config.yaml
num_attention_heads: 4
head_dim: 64
intermediate_size: 2048
attn_scale: 0.125
learning_rate: 0.00205
schedule: "wsd"
decay_shape: "linear"
train_tokens: 904100000
max_steps: 6898
Each number is 500 + 50 x the weight over its row's rms, rounded and kept within 0 to 999. Layers, rows and columns count from 0. Numbers have three digits each. The size before them is the row's rms in percent of the matrix's.

# layer 2 MLP up, 2048x256, rms 0.0855, rows 0-213, columns 128-191
099:458466435572444515556433463521488427501558503494457479439585389566450512451430491505498482441481641434564496524533512405453516545413526515529541513565608514384500508491445449530477447518496518
118:509405512470472581505492527529533480484483474529526513495497421502497570494410440486525453547457402457466499428454566443471459509459460456548511439453533499511523447572481559586520394519539468
107:546532553507479534446540482541534460511457553504516579532422617420511461495582441560509502504448452425483501516471494499465489468515438506542558500543538544532454473484485487456523577543532518
096:503591508559493495562429566598452486485544612519464508491402471475541475487562519532461563477527538470493549571544502626532468514369563498586467523476449508568429463420423621532478413505468463
111:535484489429517460512472614469451506516525501470385555482433455528475534518472539601564489572475520443609503429507486533477471499420431613452382456489541518438582528422475487478495487542418564
103:561501443471481437489473515483550628501526459503509477461518445569473492511500474564487563533459533617535584434499578470469499491364439542507570506530451375414501415584449589539583520442471387
093:416495605412502530471581441558543569522582464460548492499509580532532481501470570543531594533421411522443542510524476439548518549519502572502466500486487478456359419623531464481503515581472502
118:490547416488499549460483513549481513400565452532485526561434404480523468498470470499507440572507542511524525471464531480470469582554507524476438511540433459485438423509515376519454501509465596
109:470514510567563524499408527527517572466500576467536473568459478550587531506488389501563507514501414509432472577569591532461453492473485515471459447519598443507393582454553400543499415471532506
103:447596596423458614472506415530578579524443497448489551467569541531485486487554486449419489545531455503497565399580547453511535445516457528572497458480502604456463509520530500519547403565473512
094:516445501467534477677552576499458510430435509475492463480397466629518539556500529511520569477630514468453495463454561536526426458459571476523508492589566476502493470561505534478532459527560450
102:518535489465514506431511460440487426445538457525471589449446544401526490502507513544512534440513443427454502481522518428565398492384559478466524515477519478531531492485575443417443563461474562
101:546524486526564513541520477596495485467573558552530474447528582568564568554487420563420529526466395530500453470475548665472543558541568474595578550454493455510598487545502481593497470528482558
092:568529501573473525400468481535587549523565535514594449481432514424488669513532489514448469558539615503555417411561508613360472568492452553473472460528452495495487515533530499516442466442489591
096:505495442469503522573472472528590454531499491505492490520494414496442450504478551458490555643401442537436506484487493413508520537539521535520615507567530480410490432526518567454480546574506580
100:532498482392454463497547415581519455458504553547474480502537496458457466535538494537607488560523529569487495501427446459485416433456428539508499570509519520552446522561460591441511499559368479
105:565513459457586505496460462522524471437584480545452477471400526595433583550544448429577516529483446458548489454484460537487424481519498383483564543476474582491525507514453522464526478516572571
100:496424559527504391451541450598550491531511456566623455478458525457409486444509508591521443491496455498554452465514462345544491487530538394447525522573488540524534436493511555389522463485515608
093:489607482532524502521482488573494531400533441450475523624494476555504564575418490427522472537480570428509466468453529544506436558438415409544501560469518482505473492522540563355407450563550416
102:569509432499475572505564475490479549526517496591490504558428529667478597454518549509425509544603442409455538509533455579463421542565525471433500521405493564459476461553480454538592452532578444
112:607536498532578423554473528482484469505597390454554484469479559590467537519456456456475529529459557569507490409440530544437552416524550534474495499496463427450611466522481603526434498417528441
103:487570461549600548423603521521444528469383453501485539584559616533583561532560528422525529548494444493443422481517563552507460562453539494504515485527618422534506469531523486371512558461475482
095:473447525486559499514481402585528588511494434460544504477497479368503556456552530544587486575568481511505458516429468463499518497477584559424476489566498459560494428513456468489514427442551554
098:492613585488493497504533506504561477485581519526551551523497474531482456475510460481377606410506572501459558439568554547528505475545568474594546544445441467557457538550440570477592442445418453
108:556457544517430407434564444496554467466570462456560575484573466395585488554532478498465515405504477515503529496428489510615432581449538480501577449544578472495433490598582384534533477547429558
101:486530355516531486562476616500369550473610467449612534535423493565553490509528515506473465565461552504513500476528509515542534538464520527528482450445507493507523421471558461491468485493537539
097:537564442563426520537508524517463372494544409572397525536553535461501450545453462476471450580520475467463522563480524506468543452564489551535507417466517513535485550560453399473437455442494564
080:444520480520512450470462496435559457456635537416511509519573451468507482466503559432531543614496419517427476538501433496518577508430458468521490428511475484472509559458526470495629545492464561
096:508617463525438503543484556502483531401498508498534594487544449477563545540463494492498446518553393532501534476469534508483471460532486552571508514521509550588454518480508505546593516430484441
086:470484497531506471466562486580533566489520493469528568481501525484481503507608499466389562482604528491445530477453503535377516465484509547470454463492547398497366507518562502428480477524501537
104:413514376480483484447465507504527419449433546525535480502546509441571503535442454413574558503560561559533467437502445472468510536493496468490507451544489471538491509409536467496573518396459521
115:466540546593449532604493539449492446520499416590553482517610472529535548499424578448486436588487448506592379523417562441470374443524540510427454529450563495518466491522502547523548611513529511
095:468515564536487483616589551434518500405503456558468505453391471555555485479479505483452447450475512436524525551550467535474429375535494469492533492589457487554544544535522468519512452530440485
105:459478537499484515469502500567539446463481604535510401500394427462597525509564491477593467561525526461476559450544481476530458506484475506518418441459520554482479512503447540634553468479383487
097:489453468532575445562532499421553603443509426557473572444504494494502571493502493506404487517395465390477493526549556559417441544427522429474575555422534487487546498616597551528628472423585554
101:466532524398549505313497387567594519460558481474485433522475526601500521446515467477526440443412623463535508426485631498406464557474536542402514492530480525472538519488419488542499450448488446
105:481483433511608480536472484509474532495508432541501557492572551437513521505490491588471503606492426440469529527431453509467540510491581498547530427459569465543629503408496558539519370612519502
092:552486496501485548458496462579537560585565535483542559476463532445527449548518454571519460488455503409551531491549519494498513525426494600549552484539503485539529520489473605546441520418533450
102:493499616503580542418426459487493504442542522447570497520457479465391480586582550490530473525397590457436504549571490546481532533549428446509534441516452512541580432486503498532371451464493406
098:439488524616593541498507468589479506402487456560540483496559433555437592515540541525366527479582478604510462456472501477524576550500545513530604504529523515532498568522492552544520494499438478
086:456433519520502509520565440515507499480458465532446542536558475390502452425499527538447425526550561427552465505490471519508589566487571493442595458481554488435383513476527507453550530584542533
100:547552549463577426472578515452496519489507545472539471532514494413496460603479538443515446469424582462533517499498492455523436401453466522508446542455441469536560447577484440516569453542456409
092:480467492510467522473407536488559499580525484571488599489517531570451532389497473448461569587532561378495449505501499432436575360448535572470468554521568541576456502466485510536531510454532418
105:536529456527561578490522508595480537453556455578474494468537499589497454466501447403522525410520479457439434546389548571478526571546495496459480526423452508529499535545479528447574410543434441
100:450532487419516461480502552451486489450491497487476460546447463580498594549531431444504580514508556537488513533463510527541474447501429541495420616515513577560390562485444471469553486417562438
103:563525575525528473565524393436444504478423476558456480521379566476508432511486562515503500409556461567538412465450499481602452581555505527470407420472449585567525353517420503535467486586501576
096:507427493500563415430581538400474559457619512463514445591550512514522459522500551495512462502405518523534491544563491492481498586512498529472423533520403573551539466462516510530484484520603543
094:452440577540525507621487414545435405552487500489414430514601420524435504476441398523490638471451525500515579511546490481595479460457460521560520603518487438509467514632525548439525442461536516
102:357440575533538629462519470504489510472530418495482610501468575441467497518497530544514524546479457498547539577488459511414567433361521449499537456416512540502561390487477460515545398438439520
099:569471556599477446598540625432555487455551593474547442453531478515536460534526478516526514441551460519412441485536513450532518488442537562438539456517515546411490478509506473486560442479484488
095:597508569467406516459508494463447508501465492531489481468499484479526467573465470411431467455548497455499475544443561451514497463534560563478513513495449489516509500463533494544531526616392481
103:541497567463545593582504526457517502581559510567476512403467444534478470535486541525441464460496538476518433513481516471473531537399526532535449526499516485392523458439474452491511520470531483
097:501444506506530524458497427465498455433436374495491495530478554439567446486568548514372545530548475461494517478456513462465530491544500568465393444560512462461567504491478477549562470532521485
100:556510506506490590614481417565510512500481508498561474355583567526549417517513482465428516452418429428563521438487503551468595503519534516476504495480509479515429478512525465571469509507427467
098:573571531469486451536478405460554474401406558495489545557576472441527504474587463549573555526553543499478453420486461486478453502483454539496421412540472539521452454425473529533494397476425503
102:632427411549517535534453498499579459574488564567484446442568413468498510410415489466496485440400515456512619483619531498410513489513456528570555417550479489498550450526505542489513513490455475
096:465525524540557504480528528457565600532530520458517539393520486506474450443474581573531567485574512426462507536528532574417542538544455598580521373482539472467467469429502510513488455575494541
094:638546469485548471549528482570531588484572564488509507556494404431521551515559514486441463357560575520564469410563567527513454557597520487517486385594477474576540479414463535494517405476533565
103:473475460469460549523495444531510525531525482533485498528507491484501551417495349575477490494596507619558458472521585419472434483628483434482540496547528437553447544515444406484398580498543573
098:494451527568546446521483517431526505627533558486513491504505474480585368530561511487484565426599459464403424516474651429551491552512495526562488394499569466551498456469477452572606473510537421
083:435428524457503529517563527454535462445519495450506497524493491596538475548410482476500553440451508544525476529501522447479463561602467378546449527493528518563435455497524491468507462499536517
103:505458461444483577469520514546459560473422491493485490437541455510489555466414536463547621449517386529598428499558538573485539545463570532546451463491454524518526415534456530521479444537501551
107:534437437503561505520512529435452454423460454456483473575483454487510428436459563443530524496431570483454468520406439502534450573511543502547402526436455545529456481585536514478580452533495447
111:575595561512483535404595538503549635465484513448513499478543579491591370520543478489442515527541463483561590538508557505455558586572533489449523515511612609600481578606468544497513552540495413
104:491499618442591446526501490450527505530424424491472408552543467450496552447511377443508456446530584542485487459595529435581459557454377519434533460487471463512498597489523451455559460497484555
100:441496649504471532508553545475504452547526411515573483446467586558497548479443446488484544460501492420440548468564423435463513476513508439448558457529457507401433504476486509498462408497446578
095:566527476528530573635507494611581426461486486495458466509458453584393462527530497413512539483407458547493501612457476462528427505500473438474451602472514437550445549586527540564524540539552587
094:464512474493546475483469520540550375416614535556478469518488482567485505466569504427482454475495479557498416532406519452533528584495527480517595497532559423543492532411362453437542545477517604
094:602609571499459427457454596556500499485413533437495481559562428539426432444532493594416450460512501452451449499479472534526447516501557548490555479462498504575498459554425475513489549535514474
103:538467512544433506486446449555479552499465436464549471427506422527540495542503493532435533500549566581487473406427479458509575573529569467510478475487530437560524499489528582515486491408447544
093:510467437514585486541454479484450537532375571503499593532517494495508537497582454465468534446525555633469492444438516451556432489488456500614546486540519368439594521515518521464466491487485562
109:434599492536519394510516557562557480448497481462493487489362495553528523575474500523521502443577514585532493444446431463522467518582523452562531417463539471450570485469562512526504493560556482
093:357486476610580483490561426560601515448523435509548525539481415491449528548590444495460476508547499543494481515437479514534500456523503480492434657439523606495521493540550498526539468498505477
098:515529503561497547502462511482452500461497508480566527553470512499531451491542535423439438482508503545578485532409550422499565495560408487560415474513524395448501445494547624484518602500523445
104:540500431524372492525567439490454449430585525455485472569499520555474406557523430463464436503476571537559527479465469488556512494539493450509525474462540436453477480463526438534608535446489449
103:548540410536478523511441528493592541533444514500569640501480382516450459404467473462478505541511498451530568538520519489550363478476534480578600454446484487457488539416576558549526500474374534
092:513537484464545565567514452421521584522551394426416446496486509582606551450473509405506491470449562411432483468508575454403486545525497530445643538461475423518469515568442446452555511611512476
108:459396516547605516591539484514468569489560488573502539538501490538427494561541606413549583508647442510466478424446539465493587542499471442571562528456530449479547450560500460512431548487469464
106:498535526557407548486483542521443550427532474513482462506590483555480428428534546493522521455523453505580540393458575552567425482496486515517484442578503467454508502509491560492553525526507372
097:459444533464586513507506554500481371463562565491473433588590491520572484511490446440470663549565500488445648500466411472573435438502489486523573524437461507427554579538491561427528440464466368
091:459537488443502453487575486537456463499560373455585443558474461547447560499487518525502475511494503472523529534477509369535514529464492504552447455417410428485474427550632519501517486563451520
084:487529551584536415585537497540517467478548453489560608558563499367487524521589575498474488440557568539503561407512461501485560480561491538542472466479555451507531480548596450458515506616513424
093:455518440515497528459580476603511454486496517496422521482523466458533545461502458510461458530601486478515448471500534524549410583522489527485493451565579437481435471499413516425506554565493549
097:545510540524386555430506443612450402493475535443474447511454512527503485472547476481530532585521464429510454547506522465529548360485428447468552531484549510547509550536546541566511513438519400
113:535398467468463489454495548549477552504531512520537614453507530457474470545553445575480521488416495504455504501471569495479485486485423433459516521488587548409483431458509526501490494556449497
103:418563502519550498564548495464469468500527534430500508557593478479365543528420506440567513381501462463559521496469484546562532530465403476463568479541523398443593470479493488494561415516477510
103:595450584515499477484517536492434492468542546532555462575407508508532499491550515507487495486477463619574466556520533402516517507483494465447576507559506495489570576565433477450577503459543445
101:550509475398418550480503524451549491487524365477527532505514502546450555555500524458560513491554508507492518553466498546485517542510492473560645522593517438414512402495475462416520436466465485
096:495489467531504492579534512575450510564501495522491500496487430528465536511551481386462533448507423545592421496503508431569519506584587478547527462542421470473470477591593508494448483456524489
104:442462604532560491504498519510518496444532482416474594584455441554482465514591468495559494502563551571572427486581489518339526574551450564529528524518520441497516478503508489572463508458482497
107:447463470406542585454542548552521453457449594535503443432491459373539585624545559445475496525523422515490569486540474558531478531524521479522426435459525596482496494539579529517629492525512497
101:448490494469450543535531512472489506457440465424557566585567492501496491442466584542529499491466624464525502485483470425532458500481512456507550397536549467527498571450416466501541519431462515
109:460565515484416574574453499464490453466474506544511505449523567510522527595446470549461492456451488519465586454418544579522516505571493545443548531491439483581471485571489437484592409483461481
101:496584388513525519536447498423525440485467518502432433489508553489563438515447485487500588458517596465490504465493535466494531543581497547481482417403507453546477497526472482484441540537432513
096:559511503540510512438507521504510533564543471483517593589516565473548527559538499518454471491566537531495505479500448537504583438485555569524470374578507423545458457574555416523485490560478470
104:558520581497506534500494465508527445488620479529493488555515485560514478579529512563448578475546502507528468553436471382405478401455494456460512536419502487421461576428539447507434472488524476
098:472431435433493476499531477502533588527527543485605524578584588393460522387544458583571473536481464451488510508519467449587470454579548368451571548400498490557546421528552495500461462437495453
102:381561486558578540385472479512554472510601535458524578447460537430466554463495530480510522564470456424526485486525515504482493450518495504475572642486536483574553538479596618452448443459519535
095:463558454455546461439551362523552408543544543487428543512548493483446477512469524453536502457539548570475445524507438390533525478501465495433475417483495459507492479575510538411444512452384559
091:477631573561453433425491491517524526533498355500554420472518557409537522461498529378487438601522486452435478506417449532444485488481566475375506529573497537518556516461573509519546496454553504
104:507522476489533435538334516474433528420608626426428545532551544369496565621463471520526462473578486498547507533556542538554515528524422469457488482549496587603546463510482451529493546523479599
099:506483508513532504543520458521569455441488411522454524502620622475491469486435542564527548480497548476515483525585451538498508524554447458521523433495364573463541559565512435458501434462499485
090:538472528468553530546495541512514564414485443502511493563467420507564504497512424493490455510529508445491518524478548507572453500401528539492479541438534482471531575454464578616495499473517433
094:425459445549524543454501539409452491486527464518542513577487461506500516477524511494618479422456506493466534509437480451512442445502485560516468495504581562573555549542425463503476497598453496
095:507482447531586508536438533513414533400471520579438413555474433505545437463513418506442521439448450462487526524540513571474461590464504459398515474476502517587534466483513513515556508418485494
099:578405456476535592489519441509539626457486505449572425554544447545586492542479529531547556536555439550486398443530456494517328600399491495466420520537528494516429442528497534480428537467532445
095:443481532495509529390396464598508533492556450529483413501515508482601493586548540441546529502516566454383459427429479438575560521625472458487441479404520554495534585449476436452468435518543482
093:529584510451474493512448559576499551397588525453516564558556428417510462526495406499515524469510473467590517417511523562481433507421535526579581546485525469541485529511464462612467528537415477
107:507563465477542431513510619451469480556434445488462512510526467552425533556552466480522524502486477500570483421478509492516493386440467628481500458459524473376578456498527513587420505586525538
105:533568525437564500510438390469516508552568521471457525403494460511481610537424487505467400479417446530500453583580530507485429499478512538613516556501536521569599564495503469408504417457503503
096:541485514479447490464531489481572573418539508466515531525526455515516531555491580549531465490487527477454453438561441539503501545513544556464595579498487526528478386498462547428510505436559436
112:498564555487423453569481513523606522441464506439433445445496489516569575570507379465470504519503576441560540479496440510474574499570443534544482507507471361526502495564585543377497425498457529
106:462445578504582479559436534508458485479464642471502497491535439520535500489563453545438459454486587533528481454506514529455386508475531409483479432492509502506516458425504452469588509533493396
105:574443520536450507365510566429459535521547576503514534468624489524474540510465477464514490549404471407476496474542498542424503468382535600535504496525507495414496557535506498429513507555380484
104:525461551558459540491511540459536414516557474488479561544482564462490513429559600542459525610473506523543542688559485520500481537490478498486508498504563505411463500462411539498438504541442567
087:531501433486503507525520417446593497486487534574503545561501487574498478442544430424532351486490573493539517510565511638463531573477489432481548460502454550465486505473586501495518569483556581
104:476457497513480530539486458520508540422495529401518487501515588544458458572478622434512553514521510596631510451601599509381551505429441537506484525541508546406455505530496471498547457379539441
097:508470446432513511453471539530390496490576431440483511510465449550519482433455490498507491506509529469578435422482553436495548424479471460451525490457464471426524465411448577559492522554532497
097:528526429544604484496514432567495513562419452495489505483562547487419543501491507465600544496501498495591517496498521455530466508533472538381549428568446507468476583560502529475553437485522636
078:442522463552413576594514509598436544504350504530532517528430465537473556567502506500521550572489476509413527454498516567495504620547551481515487425431510509495456436408476628544530551576498486
093:633463530480436488554504586386542495499498482527512537464521484556432599538392523618495497528464512521540510501569471477455518515549460487512432450411611451456622493486562495526453539435425553
094:447468481459549480492512445597470482529538477564509426506528551555451539499445446487503572627563519497473482372509518463446606471533600603454509554555493575463455509532496556551522445416467616
109:472508511433477665409462430443467425528445488505550466514501634535477429485452524508472517502489598590502577528522569395512399502513493460487564495519417522580490476488561468477456548407487476
093:557433390483486517511509486503512564515570528566500509408534534488548481539538571565570486460497428548592478528540536530483511458497563487460449439421520457544518552516470462537515536455536529
098:599498508474433480493429487502498512449604522480465463474565472486570433499433541545520491576693477481460391519485507422443504513526534397605538584512501541547469498499494446520513469481360553
101:381440575480487572482543511523420429406433398450508454446464545414489425518494471504445508522504538449467509537589486482533526535484456561431518506465435431447527506543474546459513469444529515
090:458532520525541520575546472393594451459481407486546445448479421472472551454510517556529502541573534595527478508489516511426471440544434511511490531508519469434511575549516565510508580431548497
097:528507535472525521447544512501540555476522417457491507552527488472498440501484490455557548471512627473533502474477549498563538536520433550511500492536574461508512550504505497415455388508515445
103:582540492520518540463477441541595500545499586419469465577467486403463471490518615507489566528514567529569403513463667416464432570516513529532532500489469489531478484470588473435470433509527416
095:522557470635582505535433543443490462446546535503493514488495521516515471464637552425456548425513534581508556525490539570530552491465517558590513491536460606520618534475550365455545526531483483
098:531492593553469519487588437493524495514505475603562471411464538524608558595438402399454462448580469547470505545444505510461534531462453466433552577386517537489578459578450482527520463488381447
091:433500527501504493457542546453526494573494497491476547470529516563569487454440410486556519511515544495506508464483493503531553603522514444534557490375411521485474542602512441462597479566540548
100:499551523551554452572501547512394476445447546491516479522460545529538549425484545546521431387570511444535508596502570498582458587640510423528508400491540553506477492470496599492534446549493395
102:533459450531561530486559455585490445448490511546459544403505563646580410500407510474497526587496546587538453539471579622560489547444474460521523444481542452494521409505565512509534446509535470
110:486502512442530513584529481496415478475537615598492523502445482496572512392504571559503442535523493463569496523524479452567497457444518436424436494450505458429501449493459527525516447444515483
105:555576539580498536461523443625514576534533499451453517518582427516496469412556497501475504583519533378505484482415494458518495528553547463511471565481532525517463458585447614488462524555440447
095:498465448471368525506448475551522593410516498509486500480533449456578488539468584509481438571423485533494539501487449471463550505529532505430555481461525389512497480463472516497519418566481469
104:526459488556452541542451496452489446495507389457571540526495501543439491442525410452487407515444464566490563552553493481443483450513524502583406459538513574477474515602528468445531478529532515
107:466445498503421544410502449509558466461516488490496568428519529508515498532438516478394513459505432486515508512563465391492454390532510455525598485552514491543447530522452552463585466500527510
105:469489408592529593544535471599419382458546491512606542482444432523502466532494482547523482568509494585463562436474542457525482603385468516455499490478517444522496504559496507532516573507516460
090:567476456576425469533516506568519504464526568527443541400564551527493472509507515483426497548468471526473462599489442596568479531571553623538494441452526477537447472525533457456513480499474546
102:507445548595486555525436475494552502605455448536535562480493511435494467459489570396544409565375512503482461486584520486595563468457454501536463529508474535400448505480517500591500455557487487
092:512405524481455427524510558566480462565578622539492527522523529480575471461549492509467533480439516485368504528423519524474538489496442424461469462515524479511495522605489497482524480424472556
097:479561419435509549489517518546575460525487607563362463465569466449527446453598555550464485535521501547480562518497587438500588436455430455452475525586501511564554471497442483522548472524508548
112:501479501460600471481464536541541454496470380500548484453553454616531537521554423511515505435388509507561501480530477540514498589416464500423531448472616540600496529506472463428513490541531500
084:499355491541425547561500546502547548560524519425490532528528459465541517499540573523429512510552439546490446460417427517514491539438499566513542493551431501474488515512498572500577540528497500
093:535488527500467521498576551540522566563559528504579490512454568531416505511452414501494571568511511453483559507525572494444497602512539550471553522494456464453558383545464513474394506491473485
122:446499523544454555474523517389556551508467499512481555590431497465524542434531544456540507577461513459571487525489488558508458562539447490504542430455527513467459468431574481513602455557467513
105:470419556489475502508490518530504522469563459487485526490529553550464465530513536483548507521430509551541422525560626546474429489389487413519495427612520481484524536491503551544517425564516522
104:453523405609483514561451427533463477558534484494509514463434598563513430483512540542545494509499470427439546563629578527486448578487506478437553460613494539460495486562466502548481524543499494
099:449492493471548536498457500508489567478527479521439502520552499498546450566487528522535517585490520477522396471483484498462497584498519589494482460620563506586466529557444449544615526518491510
096:538529453500492514560471605571489501508470510546547541540491474466468543518465481486474506501524451553497577505482585560515480480482488424509562562493570497527491517551424495539524522583504502
096:419480507581564520491489501571475445452517496542549487466496472509444500498495576406493457658550537509487521642454512532570405511520476448544514579408447393519471543479500514404528583476500498
112:501502481458456454423525385514497498505508546444547490500537447462544544568482471467480483550520542523535513495436539474470582598441574503570520537509461488487530599502586492476474502531483581
099:509504478464483573569490535504514528490521405544467498446561463461514410594478457602452563482427432478525517536572512424522540560506513490439487496468518550587556524569473466569441501493461480
094:471531575504528525418469519574447500473621472466489531483464484546459509515531461538442460557525379401480535515560475491398524366435411491476472522488462450451610579535513558571478367494514508
093:516467487489520471548480517464473494448490495452510512479554471546614505477482558468462499558496402321509482508579555518411536492517574450526493489415532553402543529420444527536452479405458434
114:557504488515410477555493542468494523469563597448493518557475526518491550449548557604513465570462351466526643482407505467489452512471487596490510507506612427507539391498597478409526540505548494
097:550479564485493522423532463502434494517535430478542500581556489539497501453465550482560523522506560518458531499515446493538479486477413442488535519423596561437470442416507594505599500655481470
097:450437518423481510608569487479580527502545450562471512558520550556524507488527573483451477539480464459486469464532496499454569536438484576509456540485505531458579506512459556530481457527447565
103:442475517516540442534532487500578527448554453520487509534433517492488444542530533459462509452455486531454474505541442490518484556567502395462541535393453547580465462373499421513522479470460473
107:485529426470467460560470486433491461450491513495573486493505498571555505499508520535526536503444473560525523447469566455516567503404501508478461519520431477449538463442556570557492523481574482
099:477545452432544673493418494458490539413563427485566562459537530557487501481584459529456564542477545496454538447522460502497418549481471508399526413496441534511472466505534473470441360501496501
098:479519526532595542495470461462584477491510552580587432545481269539507520482559509551502454453477530500524545429549534546478467482509484571499461447544515489612589476503480411594492527467477481
098:469478469545447526496425496444453452405543452494558467510593541592583511435627460551417445578521549494500499460469538436502524489513586576553519523553476441526405506499603492598466495447445457
099:497500517476508573548587548535502520475416459525554502479535468468545550440516496393498502603456458468553437495516511456420589490519446590530513513512559526572419521522502433513519556554392415
095:500485440427535499590485495479499493450486496538497515427608483474518518479582457469554485473432555542529533420591450445495562491516433522459541500480542487467480413521488479434559511512483566
103:500479494505473487421494510629472535503457579575449548426451522555564483535416488440511478495455496449474512450468544474558556530466515600487417530493474507559513430474488475515573381542525478
100:514557455551508524513545624495503614467511553442384479631556447523422438490540500473564537513545435456507481475506457518477424443522611480539411495475562458463520470508544515541514604494613577
093:501552478434551482510527456508502560486460513460575527521450519504506461526543447448418466514562497571472536549428576474515440421528548419499502562513510502468558525546583518495449479521388474
099:483439405567544436551467498508458525542537465412455502513509391547506530479435448469534481516575523501521514472581561431492515483597408422563400505482532495502476513519426480585565483541446507
103:543619477571524514562567613547500569483418423483508442442472546495564489506615520515448558435490545395502525495493539363421509451459454435413485424499465596469545460489487441454512411496539466
098:478486513434526482443435470518549444485441458529522444507494487430542529458507539464536440579452459472508503480534436433485500448510501548530534456457580538510485590489500500515571506507413443
092:508530538528465459504467447467504491556568454411549662540534500496427462447468506590532496490512562500553570451560523474483396450595559501511445524594506486549513550484511535512394551468507500
105:528533535535498527541448455446505442462466604441534571443447528522525542577473541415444625438476460514507533470480543397455437512439608518467546478532504425523477537566418499467478512567537474
097:529603464555605559540433424425533422522472489497501535523575485452476543498485460583501544525542496468586504438500515571480531535433483458456474506570545414559500467517464476505468472470549620
107:409508546486543484507537465478533470484402606532459580538563499505563487544410499474453449413512525497537557464484446546475412476337483501569551502504562586475491426482463516462635449520555550
091:422588618505628465545602478446498468469487471596568522521523514475513513519485459490469443491477566560535526452449453416470500524475608513530499533432516434520401530486433465566540501556553477
106:461442480483534550535494563585453501502547523521562453485484490561543463533522528455484492510538595500558458560543551471572435451450451498512486507576450567532472463515494523531520451441522617
117:456575425527412393478532526511429490504522556553466488512499418488518520531522491393575510587480460485363480515549582432509480526474534469501561579506494593492465498523566516532538452534489558
090:418559398489520466529391562528524506434440531511473579459435576536491434585468529442416523508607401523446509536463488604553474447513490557502468551538444353493567517430467506534580467596480508
091:477566524484483534583564478470493544446537580378616490406556509568512534477510429479524450547508458533508474506409540473522430442441470632451469490523489537512454560464404420461458525428519513
100:508505524477492475386554543475506523448415464558472537525516454455493599536568464495385511419581485490515450532541432577390508507530564541521449451484453520507437375523448406543499400484472455
099:565446496483500557451551504520456508523526427492494544459526488476510547454545498494478477474517473334571490468535500481494554496533505530509466564558452425515526475536486595524486434552541402
091:536445454519492494479501576417610500488489549382509549534548441568489445535521559500573536504471509479467528577498477521475556479521451533553375500523573508439519537469494513412547536478517497
103:448576486539587484498424492405493552462475657517527591556550464524482456562493484506597559527529483432521464440558463399443497485428560452551388526549490539499603388369530465533426497546543517
098:572508516543509531463446520520585487499500444450560494492519425486464584456424485505434549511514436506471588395524570376488510497516482516470521489546486368425469536473463401616539556491524510
107:480501422430554540520562388491554531599533482516597508482427469448530512541528511490390583440503475546487563461461547524507458503557495590486502480473511553466576439439456545502511356544474488
102:442486467453531517545563479598513506476526602572522485567586404581522469536525508532458547511555474469551405474539551542422453489505488495483552621589538578469432532572443512457528496461467536
101:419509419490520529506544513397478503499512465509513623546431456475497450453535492476523564538476652466463523515598474458463567430606550496446471510465477566464523543496580466489467477476548539
107:477455436575461485476489459502453515553505513491550642537428366466534504547498519425513589533477536451559475560452469495565516478498586512526465453439544580439449478592519450477417514495515451
100:468457465582440610467474486484525544480445508536458526464585519481506549493506528481543482542486535482515401496472492471531515540494521505486475496479391580501463557501486535525503488612502494
105:515473523548483428514469460519525477427450567570479544513493540428533520499553449553499469455535531588578580568518440522535502636468486643531487539606550457559461495503501495593476573529461575
104:509545483445505450509510420434611621510513501484503598469541518476568474522542574518457491409479546498515496433552586499539551492457514441547664557454478453523490519458453499528546493512387529
106:460473577483512507433553462563496420470512495501521499457471532481599530423504455495429483486504452443486605433513577439511527480563529507555489473556498456558513415523432408508411511565501437
100:530575533585450560494479501447572465511508541551469552520430399495627498501590473538519502486442469470540436528419454485513465441507570535475568454612395459540513414493467541499527473514462459
106:472510483501514447515500473477562534497539497422635512453532463456466575596477568524459465564547436603442570495502544463574473389479489490420588442548389414536569570456520523501520422438408497
104:482530518453485519513526488583498336454444500562442521424510556573427487501499468498535520545502565526483492441394513530484507520426546498439518576513410412426461428473437530534531424419514533
101:398536440553514492487543481454445485546556551479482419490549505534349464426447478474485525427507550541461511427492485481499518547492574495440512474587492528483481470539449519448573503542523523
095:536502599511492471479418440462531480475498475519515419554603516444591412604438432482533458609562512557444500444535502507517506513573445396453544544531493561377448502517426499510511520549493442
101:511495489593494561521559493485472549511438523440554426508372482552476539499472489464428510527497481574522351538550467552563544491492471455556476474440584506455503496522520525437440604506486494
093:464526558555471547615514475461509475485429558530440431513394413539512457540400442440529562488474551472470472471456483468528532457397473533486490543447504399464496527487569501502554478486442477
099:566603471428425480562505444472461406579498516538542497551486567535551470549511460483547545524551630441534571496538535512548397573553504580587448581550456496564536510492454450439491547486580457
103:503494430488452568495472483528505495502583552508499559553500446506552580535549549410563538510527515496476452498575570489479586444461463477505531448473525531451466531526461442498467512449493475
095:445521440573502482539513402504490452409399631520546518491481479525499561545511493438473525505433514413508494455539465512605501579381500524548504509513488438429448416559526456494521490466535482
102:517618495474443524413447476507441487487537447513531503434520497408574497472476488398610550474473542447499539448422593457504494582411497530367471466507422534472491457432460515485448553663456495
099:475484594394480518425496498446441557532553496517514533474504496506465512518563471520514531520501421449530443525525481569471521479450504559566433536554518530543549450474492556483396448453450492
100:485511565439473456452515473566503524469482521503482595580554512532438478490528433540561477454510512557518480516477483450517507435505489559528484529501562568540544465522456555437466531492470465
101:550481469606552498513536516426438482436513555444547520432572457517632502509501557491492428521490514501521570635510473576547543520602495507575474434444512499479471510581570602494478476409465495
092:431464381516549579511499511416509488513502558562548524576471467579540435472536534434573572570479521500460541441454530483571575517503538550446582516497493546549533571481485558409576481413483543
099:450480496471536432466455520495476429559516517460536511542435528413572423539564486428645532489453556422536500468534543477522462425530416472506435459461519518565476417490533534474487502516556513
116:516524479493546496444500421538521551523558491412500508542443500485492493394566498449519594458563491512558501419423503507593600443529526556520464444488556521495501380577534555465476559591540453
092:567531507548546449560519545444539607527482602507559468507600528423507508486445546487486563489465433495488460445510478471479547527494560517460481512457592475571469501575464375462535470530470500
103:588522544587429554581480541500547496429480515504413567448492479480413502594548478484505502463562417494476453528505489456454564496501478591465556538502538518647520548529443507469439436420441573